From a checkpoint of a small transformer trained on Wikipedia.
Training: a variant of Adam for these matrices, 4931 steps.
Each number is 500 + 25 x the weight over its row's rms, rounded and kept within 0 to 999. Layers, rows and columns count from 0. Numbers have three digits each. The size before them is the row's rms in percent of the matrix's.

# layer 4 attention query, 512x512, rms 0.0205, rows 390-447, columns 0-63
072:513495514505526512489564532504465516500544489503505477529481488496522492491508488499511483563509502474495509486521487450519455568478499451490518503560553478494519536488524505486488506505455454
063:482465538526511492473501553487493509511490504519483480472514500522510467513526510503468497509483508544511455490474496492509460523476553446518521481558507477535526581509478522487454492492474531
080:531499487463504505489518448501472514454445478483506512483556567534513493519531515512536473501530476528483483490517534501521480546512481488493464501452483479516508530505479536523529503510529496
076:485465518508499532504527472538507491431442481514509499502510528499484510496519500521561511480516511471496515522500534515527522443492470483510458448461487508503497477532499487510479505505506480
082:457527505454506460505475500504537485518512465467504480481502457509457515496526515513527537525495525518486535478437514488515475475491497481522492528516511475537518512458497519507449516524524547
066:525500524514515521480500529483493522529534516499472484460492515511501477465500485486467431533538538475516474491524509501491532527473501447486492526532521499523515572472481523470497490478472504
072:489474486517489509519548490516533501531507531522497527474465507486488551480514472456544478492460494499509504506492527479529491505513525498520508494513493528537483499507485465516528533499488517
060:480471474488486525471466470522476525472523494499488453521479459512437498513512526524529531501491524499471543534533459483477458465485490487531510470470495558461474442530498507475555500453470499
080:497496499536480511439467499466493468533514510483504455479516533502507469563423503484490464477453482493511474514486485505512493543500481522509501498535523470497497523510522501458499471491456402
059:465492492455483502494491471492498521506502511504474499500453460507464532506521506510529520521517511474473486510527475520485492479487538494498513513454527522511501439504472470488551524492497493
076:474478474487511525532479473503475470481454459531484488489494503513483503506546500482518490491534505468483527505494543519459570454517523515500451510476484563502481463511521496508510516478548559
079:535537487522504501521502518531493493495487474463488459512515573532503487514480506492494465474523491522526519516483510500555525533474496528492535528513523472469465522504491496478441465516531498
080:451523490539512480493557479497509503536523459515513502536498436509477544491473495458555494536488515472494487462519486457484490497504508511495549502489479519480470498498492491507484509494449554
084:485532556523492501472483531500522520511497489516506516494511467467520507499495502518501482425476488495518471524510482506495528500469488454492507465515516496506483481486498496485545509491512526
086:539533504471503494522504565462457491505567500527528476541507541490495485538516494504461433499496500510503461498511512485477472573495490456486454513537532475487540492491468509466498487507490518
084:480523522497497464489496508481523523522502485522504472476494469469525475527488497495467456512511491503518470487497508504459454495491525479490494526526514478537541500470514504478468517538458510
076:504480505469499443482467485530557457549501482491489501516510454521538525499469496500470536489445485484498510487443515490462501499486537491508518513466476520489514458472498469496468521485507510
073:473512488463516481474528464512500480490525503551511486524488481511489525502543491493496534519481495459512494526520526493505498458469508540507521528512524516516482425503504469494513536490484550
071:491460523469518543478501528512499448517469498548526504467508503504517435535523451501488532503480518523549472497499528510518487479525463458485449472488483499503496479508468515529527517499508453
081:522506525514490521513560496529479452443431482475493485513532515530543498502520508507483472461497505485478465496499548512519505544524491481468510449483485478513472533557506533515448522490486457
066:504534553551498540476555498531493516452405519469486506515563524492519508529472476470492536462474519491469466501511483500504507520508507515508510526534527514500461519549515498461484497520481493
066:520538539512498494498517491479518526537531529498503515501507500512512502492409474479489474489484466520510513469490453483485481522499494464520464517455513494527521527468512537499498527498471471
078:506503473502485492488513480511527502478504512550509524539525460500523484490524506499443491474502506505496442520492524495490511486486505443503495515442484530488533555502422528467475496509473490
070:489463506469476484504501486489508506507499479530517523474418425484484454505480497474486517487490517446507463507514441537447482492484512524522511473447487546484514452507449466503507514489511520
075:529547496486506526496569504501475522479501516498516506517513537507476498483501499487450472543505474529475543512528525476527517492527509479487491541458498500540517478491550481460494502483520497
079:499480519510493459486482497502514490485497520468521530511511477520516492487484492523490472497496499516475526476485542518506479516463515471520525523482481492518522509472494501480468496494529463
086:482489531510478473454478481496492514499515529505491508482482461528506455522502459467524527468476554477481526479454471500520479530462556473499533530492486507520471531547500518495479454516494482
069:475491525482523455477476490481496470492529503493524528499514501500534495542472487493423480501480487499528470474508545510500468558454518513498539520507502478518510522489466496481441473541487510
075:535529502527499478487466556460531494514489493483496472537491505498527485463460497521495453486473475533506520507456469498478481510500461473524512520465521459501474516463490529495476493487488515
065:472487502490489479559463548527495532498512495516496469484480469496467492499529505469519544506499519462456507471508463486504528505478523512504508501531513522500524458510463439518487479484504525
063:504488529478477485487459499479452524493489516474485533516499420497500492529474512545484487490511487492513477503505512504517470512485505527488503503490500478500524489545500457498471482494485521
081:452494496511499471545497498501516478479477470499504487515513480539466546498499514512529513477474491451540497481462533493500516456489494497484508498526536497466480497504504536566496490465470539
059:525491497522477489490494523490493530488503492482468504520523504508505485528506552541505469496512545472493470499455499469482472500516493457517533466525509494540488548499499540490497492485518519
066:466484485484538483508535452520528520536496519515482516499445462475490511471506514508562554474534538507502504507478455480503513463493491518496486487468507496467487508486489514506545491473494481
080:463455486491510531532470478506536461487502495509497517487518480484497528504519469502517536556501486480488513502543498504521535465501523526498499478471464572469504430538464439507554534515513498
079:518531491488510522504458494499456528523452496533498480498533495530475488494500488496517522525521516533511468528539526512494513512522535507480499484489524509521448491519434549521493508458520487
070:492539494507490518448504494523513495532483462501516500520484511514533471504523497510478456467453492478516463509461550521506470506457464491519506529481473453518508514471480487557488504514510533
081:535488503518491541485503535494521467487501468500506525553532461501527489507515497532466559472488508465509515530537472519529481433500484558492505482504485524439517475464576482520468516504539523
063:517514532474481505508527532513542474494500514468514517520482470500529513546506504519506481503428502504554483478511551487530492507525526521514498497453483458513487496521506502507488472505486534
072:485496467489521493526496492502572477484506495513524500536468482479503552465538489553525529494441486462523547484519492493468514458496476507535506482488508517495512409476498479501553503509506486
066:489531494527494505491508491502485502516453531434470542502500516497520512479468523504483427482478521472510482485519497520537477500511470526499502497529485529501501509503575495521474515492488488
081:529494485488469504493495495498533469494485498530492477492497582469505499510503519492468478516501479498496542511531522497517524481517509519518527484485436530496483430520493452524523501510456511
070:512471505498507492517496477499520498511484537488498517478503499524504514489464507492584510514488489490534496484510481489494517458506494516487497488476570507541508534469548500520537510479496462
066:502506489506510479518490524494506465478499529473492508495537499521515493520541445505442470496483478517472497466507538487531486523502516497494541529556488473545502504515486510485394460511483498
072:508539499483508542496492500495532504529484494498497499511480500451524534515483515487479480482529478532512447444534478496459533466539471500505517477556519544494536497482486494519528501488511554
063:502455523472520496471512493511467468490476502480498507488453460553499482526490530506494513481507492526529495500519513497494479506496479515489546508516518469534483547530462488513461462552479477
074:483515498502503514527525464483547506501477517440469504514462500525474574490469476508520464534467510536495536511474499467517515484492510459500492502511521505491507489477515504493509485450497502
080:467497504521507503482498442527531515473501470475519518478527481487505542523511485519475491524478493452514523461513521500479537482499500542461512500496551501505481499508543501475508495452524510
073:499465491486483508493537517495517428468462495485519477523509519521540474483483506495507511478499493508468500509495502479516537527500492480514494508474461561457556529524507517484493502488486508
079:509511531495502494506484498461532534518474527488508516533477485487483509486494492488519466490455481520515529513471501531499475468487521509496515513486529498568493423472515467500498515489471553
069:514501529514493502541539496510439464462473509490484521522534523544545497538516538490516507478539544552429511513514514506533514503515485512507497482484505519462476519488469530513462490520516516
080:461486511496513499504482451509546476498499518512521484490465458507472519510544488495522542542484526436462492494498541486497527480483502473505515476480497523497486557562487494469509491492482528
069:483455500487475487517462492477464535493464474471494515495479486490490580461490527534571535530514506469487554485425481489471484459507488496501484454459540498473504470471535488505558494454502471
080:488476486499500505556522512484484509486515519527496517504510474428504484488507497491501541503555518517495489494521506526539490517510513486515499476517474527557548447504490472507515516506526506
067:507470490508517473454491499516499573538474501487487505522471448468464500489500514505512448512473467504528495513511483503463476459530508540511498502483520505523472471516492488532564495467495489
059:536538516518502503516530513513476440509513483483468521506544507478519485516505511491438450545487480486506519512516549515523516530515470472506535500475481524487501509510527504496473523507508475
082:528528483498481515569508513469526517468499472495498504488445479452508517495477496495555478533532509487494554502526492470560503461531476510477488439506481503508473509475501499495530484483503512
080:509527470512470548539528480528485496503515452524489471526506537485474511481506510509496535484494484512484519564522533453501536467530468495488475506562508515458429496501542496503530528485489492
# layer 4 attention key, 512x512, rms 0.0206, rows 390-447, columns 0-63
072:495539530503499512494535523516490513478560539492488489485499477541551503538532499489537484483510506485556479569485502502529453508493539525487505521491499481486487482585491520517493462508524541
079:487488577490499517475513526495526454466477515512483471492490469542530488507499506516481512525510504490507514538484509484494477513538537483458507500509499466477497515548526514494491486538488503
075:497478522519492504511515518525512465483522455485510502518505479494518471506428508529464532499465518495523557519521477469544499536545502492485519471492504496470504507456450551532505527487510493
087:518501476538496477527492458539500465498488477508497508515526475488508504495494508511485486492481508489491500459485460475491543494504493478527526457498513509511517511448546500504475515423500480
073:518506489496524483481474475526520476524489471500525513509461523468456486554495494467432491520449499508471510461453508482496498547492499509493516462467540533527531530458494494428486499486511512
076:510470578503490528484494515504506450490519522490454494499492507548504519493511514508485509539526516458530518533522522516499479478493495479425483487517494485490497487546470500504520499532486520
076:485502492475478483496498430513507513512513494501498509526497517486497479534496491462508462497456489534495480476498511492525555487446534488497484495462505537563469528472467491504475524440506512
075:530491474521489477476510454508487499537527479528503490507519508472484482489480509483496486469473500505465460509513495488483498534504507501541497465474503526522504509477508524497523514460515493
073:503529499485494524513519512488514495496530505522497485541515491484536514484524505485523519478518514504468578476525517477485507516505498472516509543475478487450482447512525498512474526536458490
076:480506457536488505456486456463472554554513513508492492498527519466515502498508485481501454489484493527501456472467464497511530529457496523543504495442511535525508526428497461483511493477521525
086:512484471534512469504503450490503475521502484516473493508504483471456500472476530488499499504513515532494512481505489473491533513529514482515477480540505496528501495455542489512558506448525494
082:525488480508504495498528543549512533461472510522492504503506482518534487491497520534542543493519523516511570522507517464501502500509496514538516511476469478412493493520487514523462498541498470
068:508514500494500475510502469470518513497488505500494499483513500474497497485540555534533493473450528515514512477472493521498415443495491523501515526523491476480500517520485499496495490506513545
069:470461500486458509475507507511549470475511462514474520486517457500529470476476519508514508555479520499491539479494507501447507532510518494482535524511507503472508481547505528514469479501519505
081:509495563509495466462518477514510468499534513481502472492515471518472518518468464467457522518484493481465488513513525503518536511528525466448522517509492493514464430523471534541491537500494466
077:478485527520473490471482478513483439482497502486491501480486486483533505533474523451512502541511529485514511509511507514506438499503538510477525484476503523479481549525515516498455492515506519
074:519470499514469480500488492493485468520464506512489507500460502465469474458500501494484519538528496487504467464510484499475452539516491540509498479507548539488502547481511506452503522446509461
079:496517464503526487458519480482500533534479516496497507518525546472494508483507494519510421528469487532472434455511495498515515478500496545508451489512519510524543507435518504485516504483490537
085:541497509500495473524502472509474460526487451516483506492492526510475501514513486462494519509477487488483450464507525514514539508509514466482507468505490509518488509493526475520538526463492494
085:497523522491518536506515522516529515496484516497522475499505468511518507503511478534528467513520496507503534518492507499502481485498513504470514505514523507498501489555497520519483472565482504
082:493499536510491538525505542518500499455478532506513486491527495525503503500499493491493557495558518498493490524478528491495456459535503496483529529530500499464482498539524522506477496568496497
078:509476572501459490527486504505503409477523492518495506516499476530500495491482505492484557514530501472488513499525522504498477526523490490458491506500483477489491460527485496485496525510519509
071:510529506520489521507475535465510533487511519541479494545529484481555515447489514518488479470532501517476501541503508507507483488503505484484537523537512479462517517517447494516472500527479529
083:495528503512471472503502453507476482517511463509490509486505517482495484505494506465476499529446494469474481473517486498487513516473489494505523459461500554560537500486519469512498517446500489
083:485499442510523541501513489501488533504488529514551543511493435490494485491535484526509451503480485550493510492498472466518529502492515502543506547502502513492513477475490493494555500518487505
075:488494518477514512510472576497512510472457520501505521486495470482458503479494517542495520526499526524508537510502482523499470484484495460495510503525488492471534527526553494485510478538487504
068:522494533479504503484510491475488487490510518494448506505538461538535462444525522517509483471520500514511543465486503484504483469494528500528486453487518513466528508556508508442481460543499480
073:487493518508539494505533515463487507474478500481486505492490481530472497491471520529503493493521521500479553555502530518526472524511507506492508538523498484485498496534515501500506477533480510
081:513531556477500511519483504510544430477504497509492491512464481516499473497487512493494515509515528471493514507516502533480480519492451500510526498488502498462483515566470494490469502524505499
082:517490489521485463483529505506482476512487470497490504505510526473507481506518532467505484464462495485502446422489489512496537501494533509511482464481498531522535499489494498496483506477523502
083:510497491495523528470470527490500547507504530483542509505495457485495468478504448531527462492526493556501522512488496481507460479489509540499501534505517468485511501509523498499487488556480520
083:504505499483502481505485460469502477513468454510509509527499565500491536546500520503495464481505502439494464437461523557489500537478534499483483503488529512518514525467549477492487509459489534
081:467457545505474523499521538501489431482511483493496505514510483542523501522489525516514526515522515461493485516511520482489459490532546509456493485498491507503496488534502501501497502538504507
072:516474484494521488491514494472494462505507470533504508487507518481531473501529503500470508493496510509490466472495467482481518525475478502518473476477503527497534513453534522462541524430514496
082:499520435493537487521471480485516583534495513491520513519516483499503520529515467517486463495473484564504494497484458481525506497470467523540501534466483499506505484453498488467511478497502467
079:544477496515492493504514484506454485543493506497506504540500512511507499482472484505487480492468496521488444462516469506515559498505503477522492464494502524523504521467499529498548539453485461
080:510529502505487491484524445544512467524499490508476511520498475473518506516502502465479488475466519468487474490511505468504531557492502504512522458524459514533511509482488473532494517457494484
079:486496518484500479496503477489506509492469523506494508509530526439502494517516493498520507513472500501489444480515497489515522482497515536500487443518515518528493504488513532483490534472512471
083:485493493484518524500525520500530584498495519486526502514480471504501511529488482494502481518509505520514567553479527492500488481477519533497503544496491480457493490499496472515486457552485522
085:495520465519519465510481482500502525514530492499477498532494520465535538501498500476498491500468488507491537456462475515498544478478491486550491480475498502524490496448519482485488543464507500
080:488495529473469517515516545517498432484509514496465523509496490520491501489489550518502512516534523470500517497509509494490463478552509513462446515511496492460516488554508486518494506530492511
066:451548497545466500499539491470496529505485475535497508526505481496502523542500495488500473470565490514490490513512530528516504512494451494505491513497472515523521499484477487453495523477498501
075:469516467500519494509475454487507527522513508492502522519534504436526490532475495531521451444442477506493457442453473544480558482445505485522480484514540519558483491453486496471530505454492487
079:490492509466523532507526547507500468478489521495508500500481491535487511516502477495490497502527488550517492516488530510527484464515520519467482524535479477470505460535499501490467478559470518
082:488489549522479491464520487493484423520509487495451503516515501485496506517483545494475553521471490476541451447524509498479500540531513485508497508528502529529510497487520513509514545446522505
087:503492471473529535498489504506495572511478518479555502498490488507503502494496432484503460477511489548488537543491487493501491489483499499508500535479513486504491502483518482498505466579472515
080:493488461493515518486467515501525547542497516520493528517490489481482466481485493543496454467482505530493555503450471505494484479469515471550495523510513495501516479464499479500504459514507484
077:517478478488505504482464455463503532546511435496503535539511503475514482469518514522522455509495498490478494472494525474516501475460495508506488484514522500547485505473489478509486464501501527
072:500538508480529530524466534472487519524510539500507507478524447485468494502506515534491436493539470497515560546519509473509481502484491505488546507481478507490506515510471486503511469547503484
073:501508470465506486466487460489539558527492515493482508532464518436479468538510533458528447524484492547505512464455499543488544508478487542516483514453504538527482504485556474501467480491493507
082:494543524518505539500499538507496491466492527495509529493496501542521500503495519529499464487529496542501522543493510506494490490494483499485518537516514487467518500493482536518481440584499497
073:502494444477526483499477435468531523517518490470502505504545504487496516509486524514503470470449500531485501471475459507488519502479496496529524451454495558510500528484527464452510479489511528
073:492517458488482486455468504504469532531523481494497524496498495463538514473458501519503469485463470476509551446490491500466519485496464472511522466462532492525481492461501510492509498450505484
076:505504521487485497486502517525500502491476500492524491521482530485517481526478465461457544490477471492502485531515484521498533508521450487491507468488539506542521499494520523491563526478507479
078:510476481527493490471514453518475506563486475532507515509499502466496489476504505473495478471461495501498432467501479511504525489498493522509483461454485534524507511449517509535528514433522532
081:501515552502483550523516551500507443477493503508483493503524491505474498489491511528501533556543486490493519533524487486503478484535507492442510526519500514472508490531520497520493515537507506
068:505560466529505494450452503486500521489522460465502543531456499509481491562466496508490506496485519457548522473458502509473445490469488481525528474520524539523480468485475516516473463461515511
071:510518479522476478500478463481484502509473476539524506514546489489493491523528476514480460511524478494512494495512509494477509456498494479505514478507498495524494471454504507529477508464485550
# layer 4 attention value, 512x512, rms 0.0253, rows 384-432, columns 0-63
132:487496493539530480489511522459488520486519519492511517510493526495525509488556500564542494479508511491513493499462487501516450475493472468496480484525475512499513477490496502459504510510492481
110:532500495529510493463524457565463514465484493492508548529514510517527436499516508490530489465516540476473474518487489477462500487456513530492538480477504515496484518486465505528518490491544478
121:518486502500493536524496493527495515499477484501509488536502469497493478525501519465518503510491487486514489519517488489486494492510549491489484495450510464472482527497480444460485524515537562
096:483491478539516537501483518451472498512510473484494484468484523455528518496494508522499511520477423508546505493500513504504488509522518531476467493486521473505483517491480500492555463499479475
089:497498522526500526501513502500502493497501485485487479461494497519492533489502476481522494510466486514506493488522511477487500515505542563507487527511540451493478523510529494534483472503480489
097:508522480508495537489467493469484473529530507543497458450476517460473535513457513483469495506489425528516509462458495500509493519543493511511475529470530448519473493488534496502527507521460461
105:503505508485459491510525494545546484489504501532505500502523486488475472536479497455456485508506545512454479489523471527513532511476517484509509505471457511517526500497484491517496523491564517
137:542528505519490535507519456552474495526477516516503490524523516524502476466508505508491509469508510498488480503473481491470508479515487484504471510543545488512502510507517546527520515516464503
162:481497509496503502505476504457505492473511515530500494506552523493526497508479501498507501525489471511504521494538490512526482504514524487503446481494486476540480503506506482472559490505514495
129:561550501540489523482497455525462512499462508500501513552535498512543452474524499542537509459518524500493506515482440460505474478514513441504459500512536517496488505501505517500523514489476531
134:527485493520502501486520483500497508474484521513497534535500516509498452511520491556511503493526525461468513494469497465532483479513489474486468452524507510535470486484518565511516515488511469
127:500512496559519473489524482507454500468513535461505515474527545510536518439526503542505466493485498536503501502454483488498505468503501493484513485541492545513514492502511557526530487497495468
142:488517495503513507501517494489507506505490506552496485488521519500451508482510489423457474494504480497514530482525488567491502528500475491495480558506474437504493475487506498504462509509501466
129:532496516508491511468526444525473485477515531544502534538535482472508459532439503540482489492487517491449463507478481492511499513498551516497502485475514500504496520511509556511538486500516443
155:554508492510498513478543495528473515507499492482498491556521480500515492518519495530531492487479519490503499512434482473469499477500538513499497486493512521445507506525516496495493501498489548
093:491511502531452512524466526475492494489522493535502437448499524499489511491482487483497511504510445515541499466507509495521475510502496488503481521475550436532460496488522513490516486517470491
128:445487492502530462514479553484541506483499488460503543462483521523482544472533502492556494523497510511535519507537536456547514509465526480495515503508478500485498492508505465470458518490517550
112:471497493482534487507512506521552488480512502504492536478494526521468497501486495498493513527521555500472494520534536476569533496492503458488510498523465526531519489492487512550472547492526498
092:554476489524513478475505481521475517490487483441487524524512505506558472483579487529490505490510496500479501527486473462500494473493481513492526466532492562476532502493468470504556474485527504
137:516568513498485515501512475563504490475491525501500499493517525546505481455504497463481495494515561500459499505523458518536507488487507483498513502529503504527496483508507545584517520499539498
139:513513508498472514501542499498462508482551525555504448519567486462531497552444505526479481485467501513486477492459453497468480501493533531505498494450489495477509501526513461462528468509462498
130:523463505518490520521488522496512507493510477487494501515493468489522465560527500522539504501486486494532490525490513456492504509509545529503463486455493501476489536511501427455489482494512569
109:464519501511437549550487513540511474502514477509507453484511471511510500520470495520498529514507516504501486493526499501538506516493529488502484520474531465543499549512493536550496506498470506
150:506490498511500520542464479484514493491479478507510539474448511507515494482538500507496527499517464489505513488538537537490493506513508504496461504534531466534477513477504520518542479486529491
128:477503503470498482511490507467473496514536522517503498438449508481467552472454510497494486509481528502481479471509544549494498522478459524510534527490517530511526467520502479497506463513457438
151:514443491522511499469526496486502514504545526533496504549529492487490472558463509551486491487488510504528499511453470477483461475529520533502488485499455521491503477502470496451525526501517507
095:516498515504498521496533485565523511475511520538497507514503487521493466491464497495503483501506588475458497507507465470538497482485503451488500502517479544498524476508511453490491554487526496
123:492485499491538484460527501504495481507527531448501478515521520488525538497480496550478474496487503513485496512463480456534520459504493484499525471520502548491516478505504547513503498503472459
138:498500500517503511483535491525511484498501523540499460571502479493482502562463494506464488484482515501523483482456488500550519512505545536503517512481484474492492520518492545516480536518509483
174:477505499463490505503527498524538489499490508538505439526534488493488498542489504442456478514480504523477492501522469540530521530491541479503506515505467482497514510514515471493475506507500541
144:486453495483503479462504513471495506501532495481506497490518483469544527544488496568510491511462477508527497504461492465523489481510511533501509485494486557467516515517466464461523476498501521
140:504472493520495498481558508533498501497505492492503492504496490503514510515500496553490493486514501510475470509444496485506517487501521530501531489527485529506507498516508541520487470495467494
133:486503493504453494523479499509542485487557517553497494485499500525494460524466500460470524514514537517488501506541467510522486498498491501492500530533466499532508499509481468486510525490539525
123:535498493523489517497473488474438496468495509489502501517540508471533480490476500573542509485511485493505490508508499468489486484517532464494456468475546488512470519487501511478544479498501480
143:456473509545529481507507546479530501479510476468500516491529508514572512508567493517549511531493495518526521499507514493507499498477538527495500487513480506477507512501488477504505494491513534
136:528544508484481504514517468557490492507479518520502495515535475515492483500477504478507482461525557476441475509513470508482509486460484467499531533474511502502506486509509537543472506494484488
128:499528503497471520550504501518502514504490489505505483464480493530487500467547495457521510495503512496507493493516489545476497517489481488495480530492483481467520503497507469482455516497507563
121:460485510432544490497441545437528503500486495459500502445487507480484556496508490467522508530483445517557517505545563493530506522498468487501501474483511470490469499496513444479478514506503527
107:464514496476500483500539516522495493516519491517504452511521491485480530531457500501512483487496503492507504495467498527524517515467525490506543518467491491491516489518509539521474519516471503
108:486517498494480508519473534426480512488531501512494483452491492463504525494511494516529516503495465496527491487504501526523475533497463514505472514468498473508507478495503477457492474518474476
123:527533490532506521467543474551511496525468488501501480566500495498455484538529494509455499475490478518513505499442502490475515498519538526510489496498491465506479524491493562527484521507483526
145:495523500508482468514498492510478494486496507477493538456429509501517527453483494529516524500507539482481482508518513489514503491464473522497539496504570548532510496500486530558529466484484442
124:457475495495556484463485532467548493497492490463497540496504509497474529507479495495518512522509494520543506493523543460550511499493499474501527471482473513500495500482501496512460527485535499
098:502508506507494485506557497503500505533526505514491521495495509491492496497532496434454479476479514496458493516475489568443511539494474532499518525522483479491543478507498499498467489497495458
125:518515509528462513486531477539511474469491506572502534558538499521513440523472496562527502470534575473463477510502508480508497511478509478499470502476527479520488499498495571560501534489498471
121:486511499524492500506505503483484491483512481492505501482524485488507504523478495514556492488483497482525495488476536500487505528449517540503510514434510469486489512485501509535497472499510469
104:532511479544518485487542475500479486471531536554506540563514502495521446494476503557482488466516575480480494500460470483468457517520478470498470518497506548517519487493498512489516516496486489
118:441483498525517471510489588468508514494520491438508494483492528512538563468561488542550494506491482506546517499474515504531503474481488503489499491536465538458501499499472497457489507513475536
120:482500509486518497507517507528534476513482468500495494491477492514443560498524491460464500523505475507516505489518554502515527512487509511516500539526515452539498523501518528570463502500487499
# layer 4 attention output (transposed), 512x512, rms 0.0222, rows 384-432, columns 0-63
123:511508530489520483519492470500475481523481534523492494504475514512525495498414485502480514462498489506496516504520475510486506508486511471499526495477524491497532480513458512517461501525507533
097:484488476467517499516466504507493432493507507515515487513499520530523504507463518508456520506520480472497527523529527505527505519514491471495455476501446524445551495548472473507501452549494535
105:497508458510489513512501484509510487487515480480517497501518518482480515490542510497511483516514479453510484465522528502513513503477493532485432475536464550485475530497517531491549521466502486
083:515531518508498502524524461511495509533504497506478513503513507498498489513475500453519528482480531523510527496509470528460553517472515455500491490484493538541526498526486505505485528435497528
074:458474495502499520504502441506500508533509498499519531532529484479494505505504491480531477508507489488517529512501468486493497533500519499488462485489466507541464520488528553491543481451493462
084:489521501524496496485503492492519556522484510493511517513527491485494490493554467496538499489493534488501506492501495513463527515465518500505514526509519545533502512498509509507484515417495508
093:515524491486489499479485564502503511479492494484509489478528520505515494509559507514498492517537481529489509496488542462522444474534488514501510508530520475447467520508510490506520518552491474
125:459453480483500494498500540482536451468497484510499517500476463486496490495518515495483531499462506440480469505521517514523535505467507521499498488497478526496525515501474469502473498502522505
147:579564512498493498507513501494473525512493504499504484481494530472505497488505487510499476495486514492504499502527518517524535474483491475497515547503486549519501492545508453483446548462500531
112:489463511471496481506479474490529445451501507520501509500462475504510506498500511489459518491459501428477456483529522511525540510453501519496483475503480535498528486511470454501451500523515524
122:510507516469503467500479489492495486490511522522503506454465510503506471509443491493456537471472491497501531493526497541503551502481512485490512528520500514502543506558444431507466486511493546
114:455483523463521499500463469505514486524486520519482521524492484499524523511440511515480538478499507449491512521507485514467514504499524463502510529476526488497533488501474469517474452510529529
138:549531482523503514492503577472492521511503540497507485522534498515505471493520472549526479511517522493516470522489508490517481484523499483503531502493519532510491520522499506497503532466482514
115:494523510468508467482474513496523552499502502514503511434515522495502508513546512494447564507523509456508546495517549492484531483518521478498538505533501527485515515509476430491489490453478542
139:429470493485509497523489433502532477503500506496514506491487509506504529504496504484488542504529471424506500474529522494483505516484523525487473471509508495479507516439500538504510472497515491
077:485495493494474498496484470495512512528497498505488529531518492475485489492515491519523468485486527496485502507507476519481534503469521513517484530506494555550519518515523487492506509438493521
115:526510509518502509500493439508464525516504530498495471508499514495497497498436493510508452499487490549512487503482449500471426512525489479508461508486517450511488489533499523496532497551504460
106:529498514510495488465497525514471515494511498495464498462490486497497474508498538498505474504486486589507504494462480497479429508545477510509508517517506431488480522542504462505496493574493463
076:488501521477530508530507494500506455454492502504496489493472520497503525510439522486478537517487486469481492503532543527514525506486484478493483480471493501475534482513483475519466511539517538
130:500454484471481498467436521492509466449478495516504506521514474501504481504547519545483465502476523486467470533492511476516486493515484488506506527509478497469527506535491425494471452567507488
128:474503495495513499505490499495529507538485492495517518491500506502517540499552493499517543498555496454500553493508536472512503496502525509489518491520496526470480518448516554506497497441498487
113:479527499504501496522527447521489493504513493486505486480500547495489522506484508444523524501532463508511529459526500506502504517474517511495433463507503507482481517507500565523523541488501467
092:502483493502470477470489501526504530516518466513467548487508488491500496524537536469494503512483519531476514472459464490464500497519503501511493508549493489521485531512511508501519500467477482
126:529538506506496503512552520502479494474502502497493483497502515473491454516476517452508489495464506570501497521529485520530547515480489476496468488469469516524509500551471464498475558496502503
113:478474500507507518465501507489496505516478484499501504552516473486494508487538497516486502509537508541501516545479505472493496511530497491509541517489473478497479465445524510499532456492492495
130:474520513471501490503477527511519477537497516493516487442465520517501523476523474504521503460508495437506543470531540519513515494489501527491517537473542509479500510486514500487458495499502539
083:484486503481498485469467511491513477463495507499509492478486488499501523492553510521496488501520471498502495496503560495532459500504482539505497501536507451456461506502506502507479491567490482
104:486475508491504484494474499501512515512500487516487539491493481513511516503486491519478547498484513456494498489477495515442509487518511483509553538513551485519526500476495485510494443482506520
120:494521490492500469478453538499521579535516512500504537415519503512505495494537487511509545502518504462515525471473499480425464482535520486490545516546565479498477551497501515523501491472485510
139:542530495515495496492490548507499533500492472483505522489542511495506502491555496530517510534526515493507491473466530454493453466524491517502518493540537492481455529472522508518499542479485474
130:494517530493509483510491464528494527539505490491498504470479534502508540504468487468510534500533494489515556475498503506462503502496517503489522506491524471500493493455507552504490496486510492
119:429492524481511483495476491527518506535505490511490531486503502505506519512470513483486573502517483493501556483483489500428501513514533492501494477515550467496510529468475534532528473479499502
116:513533507482478500478500549521510472483488484490482472485504512500483485479583534512530414483492514527494507499507548489561463488496469531498490514480499489478473508506543464479470553545505491
110:510498505474499474511506447486487481499504488515500523500476504485511511514469493493435539494479502455483507495542497539515591495463513486493495523526451574532547486530472448483479480440496561
123:516527519509508506529514429514467515526490518493483494507504527499510502516421516466528499503505485543513505496488459487470454506511499471506471474487518457495492507509489555525489523526514458
130:479436477490495488469471526480513477479505472515488518518501463509502517516539536523447515532507492472484492518476510467524490498540497516503508470549461496469495516481505482499524462512486503
114:497475466523491523493513511493509484490497508477493481551510485496491496508515524501524453516531477514490473510482495476530461509505490520505464461493470482475463513480508569501534533530503448
113:559530490554492508507528480503451543519513486488488483520511516495486487481464474513521441505489520542518473508488455513474486496510477493517499529497507514548496474533512523490524507494496483
095:499471487503497489475464534503508545550522503504486526488514478511508502500513490524485547504534512488493506488429468473444445478556503502499535496539537457505486527474510553517540464483462497
095:518509500515502494492518457479472533539492500498509501550512512489514501507480470499489505495522499542498512513488466486499522494483518482512521502484494521516491472486493555502503502458486507
115:459484486498502492513486548499547513497523522494519515448515488524503486504506480486533544500495513453500489484487490505460496505514523499493502489508537507511514531514471520528502513470493504
138:485459526495493491481484467505504488469482464517474518525504484486505499512507536470457498519491512570473506536473477478495520521523498474507516505483440462508524463494503450506509438541491501
113:550522514502509488495490486494467535515517510502480481471493517502506481498444491527516459497486500516527497497491471518448450500531486489502518538518539463513507504544499491490510488521490484
088:478508483502515526496524535488515445493463502482515486543523505512500484495543513506514474518552485514509492529510543451551460515508501520497499466455492492435475507445509518511508508534505476
118:501489492462500462477466504490506492485509517518497508454474496488514476515513519490445523492496472515487511494506505484521489502520508501508492498533486479471509534521465427507467479532474514
111:489495491511503488499462446493482545545514515510480503522526519507519519513469511489477522517528497510498545511468449479461477514540528473508487483536486492498513512518488541504552457470475487
095:485502532465526473497489512483538474483482524500521481451459488502524508494510494488469544476503470468492517503533546487538523499494520512488543490487493479454502483497463462494435502534499545
102:515485506508504499508516433519489498534504512513473511532491503501501494492424495492493492491490514529501480486460430500453465495506498487507508500471534455526515477468497543516511488528516480
101:491512514538498505490497525497491583497514493499496513485545480493497481518495490491523520525503502549519506509450458479431469502541529479504522490530549453533461520518497536518543504456491460